Weights of a small GPT-style language model, trained from scratch on English Wikipedia: MLP 512 SwiGLU, untied embeddings.
Each number is 500 + 50 x the weight over its row's rms, rounded and kept within 0 to 999. Layers, rows and columns count from 0. Numbers have three digits each. The size before them is the row's rms in percent of the matrix's.

# layer 5 MLP up, 512x256, rms 0.0831, rows 445-499, columns 0-255
095:502550508468559498448533536400503476551503547443522422433452459450462421527484504490458582486528436515496531560502429468514489451453476514510479499488459506555523584441473522531489476415470516361569397466469427576449408452383397434476434600473544488493556502541466469582531492557481392522510572446531467520515433487581537533547589486454459507455421501561478471555478565492392414421535464453497510458586443574544503471528516526464498599546588545489537572441470374556454498461510591464530545453505492538413588521597460594577491481460554444556465462419544561535436483502514554466419536502507440526456440528498411479441522514506563559491495497442489519623471517425446522437514520499485539505455471534463527501460509460558502491539454527500523471529476553595473438520542393
097:452477443308412515448448539470568553436410518554468532561503453455565542500539432575508569448428441515562468508421537403532503623496578485525495553505474535511421488537523481485499480515477498487528509488514583518479509516505549492432444526558578528514568467538514543521483495470496484467499547541489522483585498555410492524540492487546503556574570516545484457438468491441495505483587427466631425529477530572532473499529552527457542624559463516495482511436485486420485472453486499534604395556510478650553471490550534539420495623575554515491532473497462499509599487510487418510474538390446528456472616484543412500452489535475621458502482432489489510501541455511487484458594516531478450609572463542548535533520460487486552495495523472510471613474506395579525517436516541
101:550540520557430472389411493550512595456530359567461503470458511479615446531544449469508603482580439501486577550462433513465495586467506522451491533490442552537471522497478493523529465537470558532443481498545593613469565498534524474535574462488492448621501524552559488551613512515422478493547455475495542490492496477576605545532565448558415410540482519486452492477583488568465462467479493465505463479483466479549493483535459478512488458410601479518620528559493441413465439432535588509559531498511495526468503498572524410550573561509441452499540494514516415499459563497586488451505475534441558452426502574449465475515448440494405555465518553530638566508553549419583495462551405512515498524601471515550608484539555518454500527547554534422547468503518535532565493517528538
096:557460480521610557526496549566500455473546528548463545489559545523500540448493484430469474517448442462526497461512566582510558519463499354411547532448482494429439533497547518467590497597480386490433581482526530405523488531521433507500555461480517538408509497554393461493427567490485542465505537443512512469562434520496522396524526634396593484548490545539509482491393447481518529462534435499507557518457459428506512510442524478620527574501494541408447480565509517485455535510517545559627457518537482474600487529571525498441369630480527480473496493471506459499453478548470488446431511535486442528513502533443415461501543511532477484531510469382558451443476425474468546616550497489441411533455495424514561473548466487467515453533423383555458490435487451537440547575499475
097:539437504532483459544565483562505513505539499460529509590486441481475485515395465457479571571517627505609525489415499531493488450454490433477512478520487481538537543533518451507455494562486589400558540540622575399464489510492418519548452528513419528466411496406483463492553511514420486400528492582402570526464405442567414508609485494498542531445513520523437451469596547558508532443531520532497504574503526481532498518490526408447467543543485446530481476474483512452459515535599437328447463403532512621478491498496529528529556470437463473619555470519486487445591447528492545460421551514407581540483415528572470463515499436448449568549493504495584509541557541490484380590543556425533499495462468508606518541492528491497524561558491509485509481532517535514493510451561556
106:519470509489508454413510437403532495561546527483544502557523436446476487485612476590492590464552427528515552485563480501485526573474497409591474528510528499628447457501457510434471477451502536525470548489502583456514527513513445547423454477398538387460441510450547542458533523466410534450615482449556507497498599546511456460537484460533453481459507428485527438556505579498476499424508454524489499488449510425543392461546467493520472454398523522474537545650450496378517535510461489434494538549539485461434496479468592493506498502467475476462553403440437540557523546518458578623560437546586542544479513435528511504462490481478520512452509549536441531519567440575502616521601441511562532366550485537560510479523431544471519496503418604424515566540550488562553571523518474
095:481577485491509482517517434526562429562511436514332411587385511476535458490521487491475482540525541481551480546491540608454548432505488445606528571557579462505494528548519524480521557537530467518490431444458572463460534510475467502384389542427477472529576476581419483528534600509559477510509453547535495537556562475511438513443510492527549425557498464528535530545466561593533458563447478536555486570459491470480456467487476407525514474444544415564504553495559546539492545489441413560561486574541500461467475450525480450510416495521473555433492499556573565476445526527634524463554632462570443496531515523403476524561441472471411542513556444543566455409482509543462518556502535511483439584479460462532568485524501502468606548395533560516540466543456445465583523593498457
099:563449477508615472491480470524570598488540489561520499544479507487427483537473519622546481543461573518490474528490501491527611465486524587458607452503530506452508496518568531542526534515581470528606446461509531475469470559488530580545473538487428486485477380548410481575504464399502376463497457488438465525564498506518588545489449464443495384542475505424424465373508487455439450556572478495412470464493509606523508446569560541508489470481579452546520523529538534587456446539530461587555523612528503455559551406517469483441466516501489426480486481567459408521501487526489491500476517484555409561450501519537479436607550490475515479443411469510492506535503429464556527497493460581526554504550476542462426595541425480528535507468645366469497515583487545468494533455414485
100:498539471480485567512583441547430551517489528550591530509556447550534536461463377437449472466429556515498497552500487495516454557501539505547524519531583504551458494504487516443528517470410491521522531476438481452461474537502469526459464573510436528470520402487509498430507528584527552539502474429442424480525484501355522534500455474449541547436440514486500532540429431541443498513540551625629371491546480501507454552612486473580458516570480463591498473481407547447582550474539419520541545680521502492499471402458456481498441422566449497452445451534597510562514555556560454467529513499527487449486525487570432504422469532548489499509553504530520564504595488520507483616481537559583511546574517613524442455430460494506536382478432485584553492476531557570573513443499506
098:498496429501546521629433506476495547441417457524455519399498477514496496551548602509544497476468545564596495497562494556421469527471480539453456342630430594498478460512490488545508525470423529466491591517471473559520446446586497496396548552531586476468567468469531448489524522529473469548508497495518506452422558390435545479451560576483484428586579474518570447490497552499508452463492507472464504579405437579507467506568543471522425447466552517499605480431548550508479533487528548522473554522462417452397476463588519422481430478531489522484560478397581496588473547513512409492457460435422503579514461526500484554582545449459504485509460496481530511478523457550478484519528431564570432509627527394584553531479493500498548515493563553511508515471559483409493405550559477
104:533607558518455525562490506485515548572481504461467460520611532487448553529438493436487519527461410397569529598504513567437563482575572424458523464520511500520470538599532475475559522504496524545542524503519544515417483533523465405463464472470534495510513421507437497566558588460479518479502489565517445537520582497525530474450478473467561470603525533551503473540515540643579530487523351525503564445602497446472504499410482457505515440482454479431502455468521545467510536496479391478442437604507587484498559476462482514534428542462492465496563453459486481525288514472569520572446512568497471422518526423475457457478633425518565457553470450538488515486492541503533476443459484428412401454480413471583592546418460504486439464528493502497502492469520522534502514549408439
104:499451534442617557498503434588531512494456518531453475579533510463471468483479536494416507521483462480416445453470624586570542558480507467485466470548539514489354529599492479546476580516447432543528533526451435533566561520477558498510448477503490517504470477334450511522536494555537527532461423498514436472556529424423550471539433480506566429501453560510606488456608463489541499542496467528465494535501513484401509505559507530498566600425442543540440504510439524538519497480490449435484365510533465487502497586550524526408492493617494543460430486552524494537539468494472408490509466527486562472454557399555519499443583490480593563465453472560474535471532537459458533466518549361480419417525431613568529531507475545527383432412565505562540551520449529477534534525513487
096:491473480498483473585450431517551501493543543468504477393486420514440522573507457486481554390544559572546548521468534601483485518513557533471405379540497516559499477555505428495532474487569585516534485473487543487540558466440482376424608549483488477550570420480434479503425471427559461558519486336489482478405503412542643450469481504512471360414536468512570444523480525529559625508558467534462580535495432467432476462446487488542558417564442487547498512540541511573560425544492474406456493605454536449440471531465526478572450575551476458488561444522529507565446481493494468465410519495513517477484555454509483511475415541462446481485514452489505458537455376485498439499522552422539492446537492487445473421512486509475574520538599484511532471483436516461463563534525445
098:470530462521455508420540503502458510533544540473507520410478599498501393372444466568592572445543460544454505522457506531539533514435419548467523422426518435474466519576570494547472531516513558457526426492486580477524500541439461412554522498497559480467528506501512502476547568470471606507461601484487476490442456514504500503537551594544474535475436474389552458464490507497482448564481490427567397539469591547470475486476573526562495471502609511534512442489494517418526453414499483470484457454467535465422518543426504410461547423508424560484516604565425521525541449420477472594538521461468470467475501496551622483509597533589530422461495484496455522547505599517574385525382549437544581452530482472416522568510404509482438505573481533471405468460569518466437554492440506
096:438464509511451513625570543556383532583520441437518451500531540465539570524506587427552535560492476475475529560564467513555567407502496468565518449468519545402593489487501502577512599573500642495507506551506457510415488450486554553473530507461508428503507481622503509474483399483594428443524540479478433553491535490594553535419450541514466563433451497480487541501582479560423513512445594517466540501513479446461534465381554518513504583484428512436500506485548485481462460397459436583339410506452474553450517509509444461517526403447515483490505544478520439491515541563421524497591503451493500440540534451521445534512477459482427500463565520532530500484588538521510529457532509482469612445493432535537515451438460504562573516580455423530436579558531465462497495440500426
098:433390567544570467565485492465510556559495448480445476437536464558497467521505452438378507480563549438542583493549548556497519397436473514470359529452545520571528419429446457511499488566621478524512429420461459511551504453560516511625545453585490464519484506466545455577526476594495498551531545482424459460515484531553435503407496518426437500472404522530422452491469527533477480518503478551502385463490435472474501517469486467521417506534457477490481445547571437501499584467418379516561487440539532550481469568473447567566484496494499472455505523569444502599416544503426483491437523465538499445476451496437460576532445452469474511464396446446490562488554462435472427432418479497424447447487524556459558399500560504504445463460498414574561508465540565457539499446569556
105:477450465532543554490515453622449474428516460472473444521567566409411443483507466557445505521390512468568431430410466557550543382511580569518530492482563476547547499496496502450578531442525573412474473512543441497439455539458444539473460519540445542562489548555556501520538493505417461482541428490431413485470462422492540475524476415433482636527392444424497552495550478486439498513486498521503502569447575581450558479526515492584422518555518560555496580495504576527596482555531487573528564481489494409456421556414592503482456477509485598518466466471522435524560505546531504509519443402512511493535565585498486513545539523543434631533546565531530517503624468519554448527508466482509537386498526462465529528522513505525631525498490583522547420545540517492494499432543548
101:482486442559521549530518567430554544476463510425601458512557691520431464457548560490480504500472496560451509489417469476523503499436487426450495454504559524521451517543478515520488479480488457555475503528444482511576503556519470525424479518433437530471463551438499531434514491442548568482491463520463520470486502442558409555372552508426516526460539553535516652487551468443467499552546430536590479509377440503471480505496501366459444465472529606553533543511552484559446544566467589517541502458601434467497575518435527453482473505539504521506545534487500492537384529539598449584501466529423569473540504532535538530477499586439491508536532534432425506578540451571441520484526489593519437376464515508448497482539463548496557517393431521483540478457512638561401441465464533
102:479520504531458433407373585427508449485507592400496493486521555507451473543520503502450414469511454520538521531478455511518470530547509537572435547560532454604524456489519534467461565465546567560616499531435501434409543493474585539539583549486488458530430438501549540444520509526504474432405488466600507449429472404468427515470503532521454474527547534444449591499473548589562454483492495479453454455549507522453506535420497452507525442464596459410532438584617558432412512626483533473643568474518557444540505458564534586361462575500441511489558505517480456447489532587518451480508498519514548529528564513485463496588445490509570573541568517496520557534494476561415527483581527547445433510513508532565570492493477601511555469486478509496515481502573539532540477593499480
094:494519591419542564474400551468551453465464527564435584530404495551418509519533519507451443513476478607489435476403566572527476566447546499509478491525493489533497498539509474499517495409569507502479598509521427506420612505606510607513484492583427499462478526455480499454521534511493522493488578424398507477350398461574495436607578430496523507455489430537468448540534529421501490472484562460482579473563549448563559574492483524501420547518485515459487464552542520505458548496512486505442490484526550612538485491481469477526422472583530503440510511504521503539587512522467537488504493579473525505387527531507529484547467561595544425532553538486607444538563501444460520582434501436487502516554390514501452441492582546465530546483476636554489547422523506375508454522577514
113:422475531534435417515526533450535514442572412503561589568504514543522441508426493470487502604540462553523603467584485524350436538478393392631527495536544551540492539587523504517444477486382472472553464550438537481560452500510432516461527504560439519519451502452499507470543462504577516464518409443559454482504451547483498495512533423503466498417516525404542543512452501512459477457524501532489427458385473498436377436605508520550513467535400425545418440498553525483532522545625480524459538518545540450577417480460530425526452506511482483493487499483506471569540486415509457497555569557486432434485497497392506514508513535476521530520508488562465496527465544536540533527537566458487489552465516508397528445529529519536502537556481505585452456597427430575657527478512435
101:432515548575534522447502570455579447515450429613458456547505453454491514603573512464582566576503499473528474513601477498552561479581559424483498438501550479469493538553482532500499573585512470509479549469497471545506516477550464565572472460524537501534502547512560522518458438545421495478565445576521517549486442544507511483543591463598514500464409551504411456569544597492473476594548562565507541497522588538491467474602409460609586491497518531510580501443528542454522439540513472448483477395589499517497576560525566540455519486524522471535459538479536624489512501473461391473499436389432451506394486451477541538554517511457546549546612561480471482541501509495548465501460553502534580454516551625461559502376448494447523500544586446601435511438562487462486483529525472
098:441458554412473466564566531504511495486475493502474506454541468525403478429530469460483568552512548576555562538475505516442500420490516547517535530592432464455532523559514527526477502451486483434487588500505509466518458532543550475590582545523528512433405499501466338510411491581529427529524397507483498537408493483484483392543561448576391422423450510439499497510410560517588471491476452415496456498558491438606524532562501556563474448528522506487543499626596431430516500449535571451476549537503469543484481450503489560478518488504457435579529562479539408506466496461468542510574502537535486493445448475566567517508513475523546464504497548527469501459505562551456472572556399463432366540537521515560574411491409422478554376546513520490424608456573538476464439473516493
095:474423545386611528519482504495615490599528524540487481498586573555547567581550446540463413503504586541466486444451483509511441513583527474488522550495516564483443545452512473479554507516534465472494563498555470515552564512550452463450538574462533531500520445490565435550538508476366431552527537543483514551496507514431584550405596433600403527509539522468520441407540541503585499556505411508586574603532504449536534494546518574528652481548525475532560523440493498477471455451451442420572478511533547479507524546483559492464548587468531498588524451456416502474474443560479538483451464610464467462403511527497537526456513575521579484494498484444514517492470495405537465524498556544452431527485573526423576516494478533491414430492557532462519529460391567453463484449393526
104:410465469549445507513461566628514470471459556409505415485517419455536501474531432464506513504324466550555446439463537567487499493445483614519455432466491517498412560493498475531519478493499454570414580495447590490526589493561553478492518481553592515491524541478465412455527527452366407471522446464448423538516431503473482559435498517597432545655493488522506549427601492458498545544486530496478473416412488586505554441555521523481497490489535405556529445542612394540558616530485547516483452493489541527502518403470502538557525517568434477490473518513495509433500566630534529487502496600544473477560483531466458514500449494442507494478530494551564478449534400497517498529458490550532450460525501427501462571577571536513517512573502574459472506503518503529452472423526454
096:529613579494492455468539582510439529460453459454530458490446523518565482482459537473521579479488487539619476579516435486532497430458482567516478473466518481591477539537513540578504560474403460476408523482443533454437457503431453472485480477485461538410455471379418522381514499498506497538420493428438487530478499470400528426529593514533497565433630525462426544483412514569554447479501586588501386468539506603479450444525524479487418467388472574509496555549415561492543474492516467398465533471507457432522462444587449534560523506503617477528376465524452577504537476434519527415529506496461400450584535519522501474494507472448492559562507531560538504470454547534486485459477404505498482486557492417536509512564505508520499364549467431454538552514486528493480556439535458
101:515567577496484492515507471527507439390452532439501416524472568436535568416525530551568597481556474582451455496434485463491494430487550508497440499442399516544432466442527554422465435490444547521466504450495609511484482488435566553485535438492475471454456479556482554437545448447475498478488391504468506465524441491478509475473509460476390523568492448593553548509432405549571618539538400501525534433418401543499507475412461595490490453576547566524453449595461550489559444562493504489589460559531568574489422553444437472570515588407482572520564428491532585439432509461624482509466531443458541427507538470456499491535403525475432401504516478455500465478524546489443500560609580497445532493500544483563506518549520494506471498483489443574476547499486526474521461528418477
095:557469501524500616454483534483567501459447492587476431548581445532472447498479428435530537538506563508539471474464495451426427540518406465508525516522412486462490530468472491591507520410474537428424501475513444499504525595402530595517481507495492508564436490411535456557548464467538550509526423557470561508531500460503462576512407526518480551417497548488396555537506523547615534513475478515442511541397503455445441487451579539453454446410554391559495442451482399572503441527489454557656490429488552481515459524447440543497501591483429525461467413464484554550481533523518495403494516470511452507474538525505512426538549500582522553518424495479421524524463392497552510601468429466473449416519552454557448520446527573564501516460510513537563630483441607454454550494457535
105:515532447572470494443434446513500489466609539514462520506489463557464457477510445455505516563565487486490431479441551550524415468535506422526544576589533555512462488393528515516481589470514571573418508511494406553545550471496502437592528434364496499457534519469432480449505473432527585470480477411548450581480591507491524425456468537536485494440444419510553582464501617589486440482460364485507485494517513554498506525430488571367500524477528438454484505505484388531518483559481511437481444502489415486440508450542467529475518558359486382468468461481494525485510500541556462550472578471472462495462483479535556466476526394414544519540549518399375502534475545548511470524499558471545452502596465463522595492445460538486538536495448546409472430606538466489553515527436571
093:529519443561479519502461427462531460363560527450479471502504544511446464506488541469537501447538448499508430441486608476482551530565454423442519509486525492581498573379507543452559454561512541529433482501463505515461554493413487464418505420559473482528439614476493451352490468487488471539482551484458458382596566474559476438510602509449559502449511493483607475496594518505456513417474449478507620418558556485627522497328525553519542519477555532518544537509472618532434597540530445471557449430509473537436557581584491511490510553438617543475541482507532520535521533499547521434446531506475529482547497626489420507504512486516606484595440479486444480513499482525547455461459493492564529455596505469527554482571483511467559489556502456553514477511521530497435508492454517
100:561515456480454558390477565540497385596573494423503518507508501612560488486498444559423467483398382514450525558453530532529555448529539586508532519539478543486486559437537437503525537469528511498491500518564538363494518470481431530385463478437524465432574453493452528468455551508447461486489385463524515457459480536497506582545445503557491574589578516478453586560603568486469495548544551500547467474509547550559477476399532483483507528548405412441566551501582529515516486523519504419502461500436439567579490482479529536516477491465443497536450440518462454526521439560504621466580539526446556391502553570449524493517553469508510574501575491466511448550431560599427532550461520437475477588531489497545516547568557548417510478501527504549444448584455363495487463477534530
103:405467464582536565534518584508440483453535509477557493506512554585522609494483476501449502561510441554406482536625512450469438554470509470401448518452501414453498439507535534499479475457523451539496512531483530453444487511472521463522488532526627549538573541597500375522569418432418623547569498441587485463576455573440440470517491494524539490480426492555580592533474437490584515518485572500487547495492411422424557502507480516464503530526478434579533549535448471512461469457460518446448482586475464563497382458517518517429520442547536571565524482420540529482522480563513478537565507473510513430436558499518436507466551529509467456509474467512436450449469598498472524533457468586530567498496483492455518446499424605475525495363590539413577579483460537532524519573596553
100:505494525431453564502487448544503419509528543512419441603511517555514448445577474589551464454546488547505424496537520505553502417495416438604595567531481512503534487438452534477491541498517586401459486503551490493598483544423488530419540591442532479458540545497405454529511493504598533456584452447618443516499509552509480498521433471508498544464539455551578565446480471524411504394413573436474466546513516450477480532509498520449480565550529571514531475554440526422452564520588478529590462531490542522492505443514542446552517587504476479511470529406445576484514571465628464540638490519524595499504626559528508526443492487518436509530489469468558513585477553443509508519585519447565488513548498517523454427438445507615541623420457477457477491543513525482438490521544419
101:463515519479429519508468493546467534547484493474545528618604586513433497482446568526530549484439443431514493436499476561462510469535490539400551470468571519542474548448518506454427467550558551513459387493392532456474474476546542558454533413543434505563500454574495633477594471469438564437408544480536483509597527467587426648494520553554467594534467548549511531467529467453487511486527520486485479518393518471428462481511513424590519550567476514423543474446445566504499523559460579556586532503494524539377462492456494477562443521554498537491398663469452498486545514442534434534527582510549542546563448536446458512497500521474382454449420500468438560558519537491444522474509573466475481491526487533544497452507482453551472476525598480451452554465529486537479578454485392
100:530509528581498450411483541448450571519510528488450424515416500549495490478602419559483584495427566535513532430480495590502472527503518506580513479534626486532501458528499412522548493472445541424426517488549498453559447489500414404571473463567404535431474493495568351428556556491481508496429468525417470497430519534475456578543504453543448491425490467431494489461527509569478546445492514539575474522403508436490475438489438453451407479461490465375541459440482547462490578457392452610571433467533524517481582461609453554495483517552554534481419511473469465541506508501535459504582440477522512442467550453588450547488560521550447482476463454467467418483525503524538423478539455469512549480578518496602446380521586521569425597507471530450524510493464510443537528505561551
095:535521494493527434453558517471419563567583510552470585542538545533566519516406478511491476439499532479466554485521537464531425504546519523530500467481525470436575441461458467475512495520481396495491427485507523471542509437402535559396482571389596533545459446553537452475533589529510559517483537578509469503430454459535465498472432502414601510428437529536524434502553618446497505508537490485472429511550483496555472471500516474529620505475402466504603481504568568571528519491380448518532485491574512532488401581399489484489483538482475464475532540531468519400503505537537446494375513473488538481444444509403436461474472434410473611449446476477537410486405548546445563482513480455472599476493459497481528411452527571467544436505603518419523500610488411482549510518466602
102:508526516444521552438437494513525454495494554570625523555509579409476525545490415557552471485596454419426526490396461504532420450484502550441483560490461546476539459530517516425504496599461550528562556508593431434484502553586528472473487476450490533372414483477497622537514502524451518512497477543482544482532515602380493511549481524461424470533491500515562516421428526466576456437564496484551437475442493474531517510510497471509517547515503559561540488495543547525567501460578461463532497547482606439530429452522507517568492535587478512386471483521493423510540456506402480600457515529548539560514516475517495467575452509559580504518467485516439560399611571551458483501531343554486541559551512584398454457483546454493514604439518511543526502545497485616490397509549535
096:432491456470512504534509390511570515493506519443510503524491537451479571481588490425604588513545621457550577516529498478556461448440518552538529509565471397559486484501516560517457584504555549516569396488518519536518479541484546536467448461453345537445447519580425457509386550520499565519484500530408483484484465467514548557557580569451545564473582423484504542529466477531451396533464517584527558604493460476479562494484486415497528492472550509482483506515507545524502442457553460500558367469546559434558490477426456444519480435405578501554470454559476431518560588493573527628442456515508579498532474515482524537582491467603533530442504543540466488494431467562458454541430497546467538528530505500460523485460464481493600553442464462435447508481436600449554419544526600
106:512475423518551510525480468528458524571502479505509534444557478421483499533603434521533408480450576552462558474584531512516479500469490525465537480505520515509577487417512561405470478501522566426513585486543406480452461552558453447434450458520557470519483434557382423460463534523500588500486556473529458416498493444493562488582575478478421520464524475473454479417470494454518498447464536546409488457535410531620449598544527498579483533439471556472448573400524499506510467619593616491536461551486402555476521514375429479493477459478439495495560586564441536430434501540559418527449569473493447532508500474532517476432525505564459623527420513489462525472521450405468518474554544472463480479519486423522548458494463474553426480432539617406450541510550579547579467467485502
100:518384523534533377578498522475513578392536555455539497509485467465483572457482478539449536453453502496455406558517534561548512446433516463513486480511494494464459451526503540576572437489506386467558476503535560449560474500428538451501468473466604490570494493472520507469451534423506469470510461477556447496457405551459441452560414505420537485483507538556532529514542531437467553366490357495544525543425554570491445500540475527501529522500504461473442501511533413441514419455523525474556492474540435507449475479596285444430524512380487435512424519428540480553533423542549501542581422545493486472490533486549587479495533477477539451503560505531433545481484407468535530466561517528436480448543518478488381440597498465467487495573542506531491472384570421537458432522474484
102:546481472497474515511490536606530461540567460678490420465565566446540586578519533431505488529494521548505523471497409533538537488460450495497473523562434452437612579431459516539425491454509456408403512478514436494521549536439614665493455472471463532430525484467481515465531518545515497567390541532580490471369466445510529512498556521505646567456457499563535411583568508508493435430485439448501505496459499437510499528502503448408533496499495548406507371459508523451506497524495491402514526423437519505511481437552432449510510540464515483507500545477454564528436491562529454479495455501460549443517558529518584490438475456436540477501528475524538465542492391560493479424461510539482492465505487492554543479585447475488555558488454505441544556428483548450496538422635422
099:543574523455516429523403462480517431517492564474470510593482632493415394597576469491634478441496550479528466424477507438455513525491464526508455427568529411522509458573427567444527422657540468474566526507548533374446499459570530488485453419426528481466423452519495506526515502591468457508541528531442545530493537499458487537492504573463566519468455493484530419553437530455470409469470454543530554449449602518441400480436524498555602547500473552497505470502483531565522522557530487501437517472560559515568528504425576424517470467530577525579403482486452425500494504415518545463590452593488528576431446491497583546487508436562560526521516505524497470563446492584471533441475576546500588489527456484468446542494559480511460509497455493532413442513535508556579509536453561
099:563468503482442562533510537574465457503448426573475569388449543472496486499441566528582558434463362435571504507548542496538498524477466589607443482522617542618496504449509474510593495470595476491547547519451563509570502495558569514416590420532488485477496481497475477442515506507533600448438593522461479445550594500500546494513544473506512498525463495500558351589389550464460558514528464479603547520525445491507501463433507448414442398471501507460474505454486485520459506543445492542513348580622485559546468533509495489481491470461544493515477550513473492509554523456498522453525568573462510532424598533508518408502466477560433465544504477483528523513514507521475550458554579449400491522541428477587531470547459476487460432401503400523521451534452568455446501439461529
097:516613435428566544562502531483572612491501436529556460524577634523431359436430458548605519498570557501492454488445525524568535475510455527454533448543495452571417535434421528508440521574483502464471492559544517548609537472472506533451513493564440469449411423451480544521516480442476491542536492473452530398613519474509547472490490531583504447458490500414477543418595464505526394441506433521527506425453502507478468496468539550493443509450505546502528479505489554515524481482463582401540496570509484457530535506397439529476502480476545523553533577529470431543566514601553508493469515436503515583488508528472453496420575520531523476548561467527478544483472388509439435464518465436458560522454462429494412536564386559543546526597568473482453429511464523595460467448552572
107:600510546443438419520532454467549463504475517527528528453517501591492504462511525475496443406540501562485509478508605537560505520555495420462453565606534536521411564553492562515531510512470533494458399426438536468505506503490515430489508503569433489468465563577448566479538558523425565476537438487503512504471435482517462515456467496514571390503479528572574467586480479460477490419473489598605534536510506412513565448532533490549383479447485591508537520513518464467504427473482499484521496528443559526550389587481412436509549430443425570355460543563444475398417510412490474613623470511451515478393562457554468512495549469464493498532589502495508491504531502551473519553535521509525496397534525503558519411440503491457577491472540499503503427581426601531486478581447582
097:433388469551405489542508395583460467425542474479496457559543461441480502611570506459561507472499521537499496503555629477480511438514492466470438494508515494582569554506539515544519552517520567477524508421549496464508505522528569459530456429572524545524496522532434516551473465442488557484446490427441546475443522532558576478545491360579541517565548458467474515580504488506504503508508461415448521482559436500429432537392409462485473504505554581597414418515497429444428547471583465606396556439448576417502582512445486438545546493511537464531526486509416445579483484483471484508521467555532503430496539416569430559437487503626554527495469579392459508503537517470501471527422567463477499588424482431528502444515546492599548519512514535554494540453516486438603555492495540
102:475436463528494339557447591583503525504538519485467519470524568532395419475528488470537575437483541474459492569508456504518491523573554603579486530481547487556504552482506437469471514547457609512576401450432477485549504504567578480535522492492459521481456513596541513507460531504554634502541546484558526476497578540482477514454531441426567502444419465564461547501520472491431439496506510504486550530406512534489563490591508520480519348511497463480554486503450445525538509502441459529564491500475521539498500463464472463526502536392517559490517479437561500537508507410461421504526467387529492577488477498542583558574425501520514405464503464442430463489662569456616448451522526388500405488503424523447600452489469444464560497470463487514563430515513549461594587469533445
100:429507540483490451466488522546477544560466493457493362538399434433478486492566500541468532522516544451561582490589511472497518456550486467569465587490478476461504525593449513475475494619619616437459448508470549476473449475446516517438533531473434497503607443524599509511517574576448480488535536568473467493543516512438481535530406626539539481507542472490614485481506504490493482409361523501441501524513501559569537519445481573474489558552546575533472494480524453481540474578514455567506420522446595454471447482571488537584541498564484437561614481497429486516489504475448495461485478529481446455450475431585586508461552462547474503517496464464532573391515567521451491540561655503461502477525537529424557488498457526529534550577542534444433492474502561490516332504458446
102:452501498577462452423521616496466565415508492508483502463505554488434490551526528506515519503466417549541493485456410519498535461397494441457529598440471511503549620584477517501566370450543538496460545539523444448472509525548477398468457464608432561479579453519476532520583452480463521514594449472546498484562509543498542494461453490499567544477489419534524595474512507572396629496533432507395534485482449441552437471440413516414459424600560484571608494454492486439512567544528477489551520553466507473480468479411463535525515513475473432586479478442493535633465452530478505598519504596434536450461581492548564442519537529489494442413529597514494525506484469494496466406554549528479577477581486515513491484498533581503539578478474434507554522516407471493460543477410450
103:521530459518518582448534471484521444527534548467529480444483541545490537489599559497437542454453486562566534488510570579566485512476483552518510409539394474539480452465485586526483589429485524546476549494485483528458496463520469568564546483479451545434544458621563468441509438423543476512576511506482478520527542510479520380530580555401496515469583574519524495582484528511475477486414527497521542458609555487462537460451498504484493487605479513401578549534534490597524484479496488560524573434498494448408384536483552528507463489431499470540406478576548479524450467481547506462458535380491415474464555376504552556517476454506541464535522511545439476504470532423488532398530570378641475581504393539476457514417413535472571538540539414484550508519518480487509384533431558
101:516446455465512490445493459382398458563497600463402547464558456478467451432533495526422451395556409520408549499487458482518466570436449609480447494476460541475526551487465541401477444537560418516522565489510450483500540576565482440505537553503483471604643551465492476443484424424473472473508536408477544492524539464493515626461473530476500506543498464489498556510566498518483498542497504510474414520559496541578517495551563518461450481408526451455502652524477573476453591499479459462531468491508478438476549489619491519435513530445516495418584494379582533509555514557529476505603535536460560428560451489541544426443471481494514459472463495402497475463450438554558566496567497467510511555520541543433508575493481526501476516489559464505570523501478518602430608476589423
089:562476424501506506521507497500534486497459503536395499532508552437438558537502478490486491557488470507480557524566470488409568515484469459452555548501467581542501535437440514566522496485448506565450464496516399433502515600490553428469478426468478529561490562510550507459462613452433447609534551485541457583506470545606511493534525533434421460592529542548425535361430504569567472469512517544434502483573440477415442571503473447444539484495508414428538493558435455413414416392445571526542498534607530501519448560563440404556463416428508488421496521561534416589491494548610475550463461503502444510536499538366490579517476469482506470501485509562489525464579466471374511503533583503490480489477525518501440557490503501566514504578373557516467425507499522472496499482541431
102:510455497518524456490450478563482555466423332498479434477439547515428523488530521437519499529495432467491457577418531510570553545468538503592608490537565465482478499492506482506481549411514478567475449499453430476636613522551450508540512470542534516553449546515603553585491473441539572517537512522399555425549474483476469505490484467499522505474491490466522541477532507500526478469472581463450477447552527442502584586479418563525451498535476484432528496509492577498555486447504501451633456450522525541500429568443551579537410427436530596515452594433483451586487524516533440456480486450508572521388454429621517501565520515443431560430487568464470517476588595625522479401533486465440513480519465538544475458543461444489544508438431448510502527485514513537478543566593404
101:512510459497463435517438454469494555566490482482442411509508439527420470411498555391493526453528366429470470481424541461470490559493524496464455507363504490608420441434473537538452473482538564583450415500418542440409503498467482489475523562412558493528575553522548415548566508572464509553481609499424517540535537381503488493432554567499504421541510439542492499565483426460442376441474435510454565516556481579430505428482538480430532569565534480582487520505469512633550505468410482499494437491475529459536554553489463501468534578486458502520536532538544499455387472516529462485460458494500495403482518508497459530435466588460527456509483513540457521472460492458570454498481600529521494485545550482491561490416505456481500566431593546519604440498548551535544637520531530
095:534533535447478472548492540472375481516485548527500445395549462505424430543518490507454498477517450533489526523418563495519472411458458503379518547453371379472542525434507555568537540549523481490429490474526539592469457448481576466539575505500538478498569563478463440479408444499551473506576530452503497402539569473620496510576519528524556508521394443474501532573460549516471475478491602502471486492455540602507534509407572480566521531505502516508480503455546387444580534642461496556554509570431528513487452461542525566553383509551412529490587467473543482407455527379433505440422494485439567439536466489501393433432476566484519485494498498543513486517441551506496528454536474469483505452490564571525560480468473452540459437509487407516518543482503532517450449408392521